{
  "n_layer": 9,
  "d_model": 64,
  "n_head": 2,
  "n_kv_head": 1,
  "head_dim": 32,
  "d_mlp": 192,
  "vocab_size": 1024,
  "activation": "swiglu",
  "norm": "rmsnorm",
  "norm_place": "pre",
  "norm_eps": 1e-05,
  "positions": "rope",
  "rope_base": 30400.0,
  "rope_fraction": 1.0,
  "qk_norm": false,
  "attn_scale": 0.177,
  "bias": "qkv",
  "tie_embeddings": false,
  "parallel_block": true,
  "init": "uniform",
  "init_std_qkv": 0.0398,
  "init_std_o": 0.00937,
  "init_std_up": 0.0398,
  "init_std_down": 0.00541,
  "optimizer": "muon_variant",
  "lr": 0.00802,
  "lr_mult_o": 3.0,
  "beta1": 0.9,
  "lr_head": 0.0102,
  "grad_clip": 1.0,
  "warmup_steps": 200,
  "schedule": "wsd",
  "decay_fraction": 0.849,
  "decay_shape": "linear",
  "final_lr_fraction": 0.1,
  "batch_tokens": 8192,
  "seq_len": 512,
  "doc_mask": true,
  "train_tokens": 100800000,
  "steps": 12305,
  "dataset": "wikipedia_en"
}
Each number is 128 + 24 x the weight over its row's rms, rounded and kept within 0 to 255. Layers, rows and columns count from 0. Numbers have three digits each. The size before them is the row's rms in percent of the matrix's.

# layer 5 MLP down, 64x192, rms 0.0996, rows 0-63, columns 48-95
101:131084152141154080119160140118137126163149139150175110157118127095118112138106128124119134142141135117136119139135112187080118102127133102128196
097:110096156146117124141123166147116105097108105169135165203149095131104146096146109133129146131134134111133155180126114158118154166109166131102150
113:145112108118150166160155142141119095121086143160076120153132122131166153140134134111135129142121096156118089129140136146060112126109159173106119
093:107178104112144142193115180105080098142133157092120147164112148133101147133134142144137089135102160141142138106136113130102127062118181130152110
096:166166125140150110096152133096161093137112139130128150122143105149172128112125138132090113131124106109164152148113096142155149095148092138073082
100:135102124112172122126136084104164105158115116180126145121127138134116123095121143135171100117113123136128133154106111110135112150159147134160083
118:153150122114122153149177107125125143148166079139147133158144154090116112142149116097157133135114132140082139110163150125120112100145124103145146
087:154140132110110166105106159128127147107129091117144177108141116115116140120134128153107106162136068159121111141124075161151131093095159154107125
099:172119116182133124125175130103141135163157095113124173130127120095112110079131145109107134132094143106143101146146110126157132134139150114113147
094:158140109125125140081115108147139118140125143148126146119117127128138129144149155125158070112155142140153145097146082132125122111138134126113128
100:150110115135142106120129131146091135129111095189106110082095132137138134104105114159151104120124152131116164166096128106106107120113129133117125
101:145070166069116134129123144115110152138118114173167155128099100177138136089129142176161134140158152142089106135081086154162126147135086112125103
101:124184155095099109069118105108115111125114104118157163101140136132116132120161084130157137112107141156136162151100098092139101141133151164120136
111:143141124114139123146185127162145112153106153113109117125160144136144140080110114110124126138134135135123137082150141061114095070130160165137135
102:104086162163167092144127144116125151107148137117098107155150128140155126161122110121120106152156158109118140161084096143182191085086121098118143
096:175159058085082128108153132143077154171124127082131127128113135140129122122111141117140163079129146135157133120117128131122138121116129101148148
093:097117115112125127114069098132165148121131137149079110164184093087113136128118129134149143162100102107108155128122180116152080122137184148114095
100:116142094136158125118142108153114136163131157135109100130117132109171164144119152106102066100093090135123119194148137083110132177136136100145133
097:125124142134109121111190143136132140106138132135113118133155108136146167166162122131161133183140122128153109114111143129090123139143116152126110
096:120138111150114124137101100135165123083106093119133155123122100138125157191082094112134119090114124146131146113134132140102159127102132114106174
100:122115119135135141178126108089120124111099108123159178165103130110130163138089150105150155131183119137126182116116122166130163111164143131129162
108:134110102100102161111110148153125111114104158131103086150145124122134105144136118089138100103098126148103149166130110132118142142149148102129086
095:121099122143114106123112125140117069071166122141081112156140094078114073114153123118107124141141118112137113155101109155119136120165172116112087
113:110168124144113108095131150126123151133109153139103148087115116184126166119122135154119117103120090151087145151092137104164148123119159161140140
113:148117131084089176130152142103103119113121113135169126135139085117094113140127091152116146154134103132135132171145096135115142178105120144148125
094:137133114130183126101139131125137134112103129147143127143139094154129122169142139137130091110116168187137138116142175139123133119131138168129139
100:130141165104099135123109121051110132139145142137165171126173095136114082106137145119113090144134164104125137121115107174149169115163114104107128
102:114135108110153116177160132125130089131125140114105110095094101133129137128133131123120119110118143098120131125141103088136142072142127174117090
107:119155174146155119099156145143118133123126145089135124125134149135171162160151106136122105163108136122178108168126119122136142163141097108112090
098:089184111117124122138091170118116159128127141171112091113125083105155129126115090088095113160111095157116103110124165159130115122174109159125158
088:138155160123140166134124115105172143164119141145130129168130138131124153089160163163136120139112079140176112120126138098097152133129143152090137
086:133129133143155115145127116111156133134092114131148109120132141119062141106160091131153109118119099106150146154131123095164106118153148133132137
095:133119114127108153161103134136129174156140145164121137091107124147100093127178141077163147122092105133129062109095142125129124148171159111126138
100:118125162155109126159104125143112102149126088111113106095118125093131167148137111125120177113182127106153134145113141068131128116192125092110115
101:098125147161100154146090115121122100184125113139120125142123127132117112153125135127102121099118099171111107113139171106112102124167094102121137
100:141151172122134190117143093108111148144142098121134173127112138153126086107133121156156137161162153152169146124126146138131093136145152148124120
092:155100140072151130138148131147157100128141157128145187114113136085119180098122156090136103157114137153122126123102168112131143160100109157174155
097:120121143139175156132116082119156088144085110140130101160124133145095135144146119115126155164165126132138089112119137134126140137145144129106134
086:139123120146196160099118104095098166125096100147113102138105129105108121118163127098154151154106121087072138135138135155135157091152129101119155
100:111077082125089142124111093101095113147136139094110123112147145088119099103121111129082111160096116140118087088138125128112115107158095115097129
103:146120130100112134117125093067147129145103102122134131127125133149145114108140119138154068148101138121107134119113127093134139100098151145145158
103:112118124106128145160164153109121141069115138125143138137141107173133164105120116108127103141095127112102163102138154064180105115115093091121120
097:122115123123134135128129096100136120123106128155155140140203132143107169126179083119146134113144140095104128158113091156153086109138144114171136
104:111115129135117139138095139107156122133124135189093137113098115113069119140134153102138142113174130172102121142082176172169143117104118103121116
090:132131143156084133148151166101105142139060120110155091129117113105122171110140127172156130125146106125110102117105134125135100132161130136150139
091:159109120115141102080089112133105108137178091103116087128110123173115161124137142113163129094103099108152109155118131131131121150121106162130135
101:065097159110112158119094112139052095161098126121122123143135185136109090107107136130110149121120143160138124122158127135083103125117096138104165
095:084139188125166135123110158157096146145090139122145149171139157112106176099106171131131133103095124147118117172112096147147105126096109107166100
090:152124111128117176122127108105101136119145135139099168096086165092116116098121122089103109121132126109161118162213111119129078111127107105092118
087:070099117126104107126130121162125129136090126155137129125080111117121145095118135117114161096153173125147143146129178131094148105096150151135153
118:119149122112142120115138157138151133137128150129113092172129100125119142142166131116129088136124142088121135099163128148129172143097123101150097
090:156115127144120172161120111093140128116104131099130128107180109135125143122159136121152169149160082105144160126101138141188128105136078100098087
099:080130110148164136125130126097144128161079115089128120096143106131152123126117166154119139120129154112099095118139138153123126084120139121124096
107:151126153118102153113111106114089123152148140134133131144143129162086119129111121128108132113142143097168140130068136143134107102125141085115131
096:080127124129145156107142127095153110127085146117142155135159178148092113128161112130144111085084111096126127107116143142152142125085135103141094
097:161118150117094146136131173130121130098117160130118140133163092112117127096116106124152122135126169110104103153114152150159071116128105133154099
129:112122133131102071129137184166095133146083121129143136118136105142111108088104129135136099101168150112097109119121132141131104149110127145164137
102:115113120106147136108129122126128129139104100099144082138110115157152116144173118080133152124076103084135174129127199148111119124141133141168108
101:191129151115106132147121122131099154135102169104159128156124119116081099097130120151169144104139111148192130096144121129124078114144095115120157
103:160130174134132161140099164093143139101163124103163143138158112119165134111155117111142130165147203140134151107109101153163128125140147101139121
094:139165107083082135128118180118079068121158164099098124175118164110122117105151118121154110115120088078141146139142108133096150084106159101109123
104:157126141153110123137086116163137114098121152114099146090160098126147155137157112115160153135111147088157130107063145114120076086103134122126140
101:127162171094106152148090144111099089101102147110105134126156152090114131147111110128135122133126150127148125140111130100152164109110113099100116
107:091124158136148117158159104104124081163155101078171138124142089100131127116082109130143108079125130127088117127117115128133125107083159106132120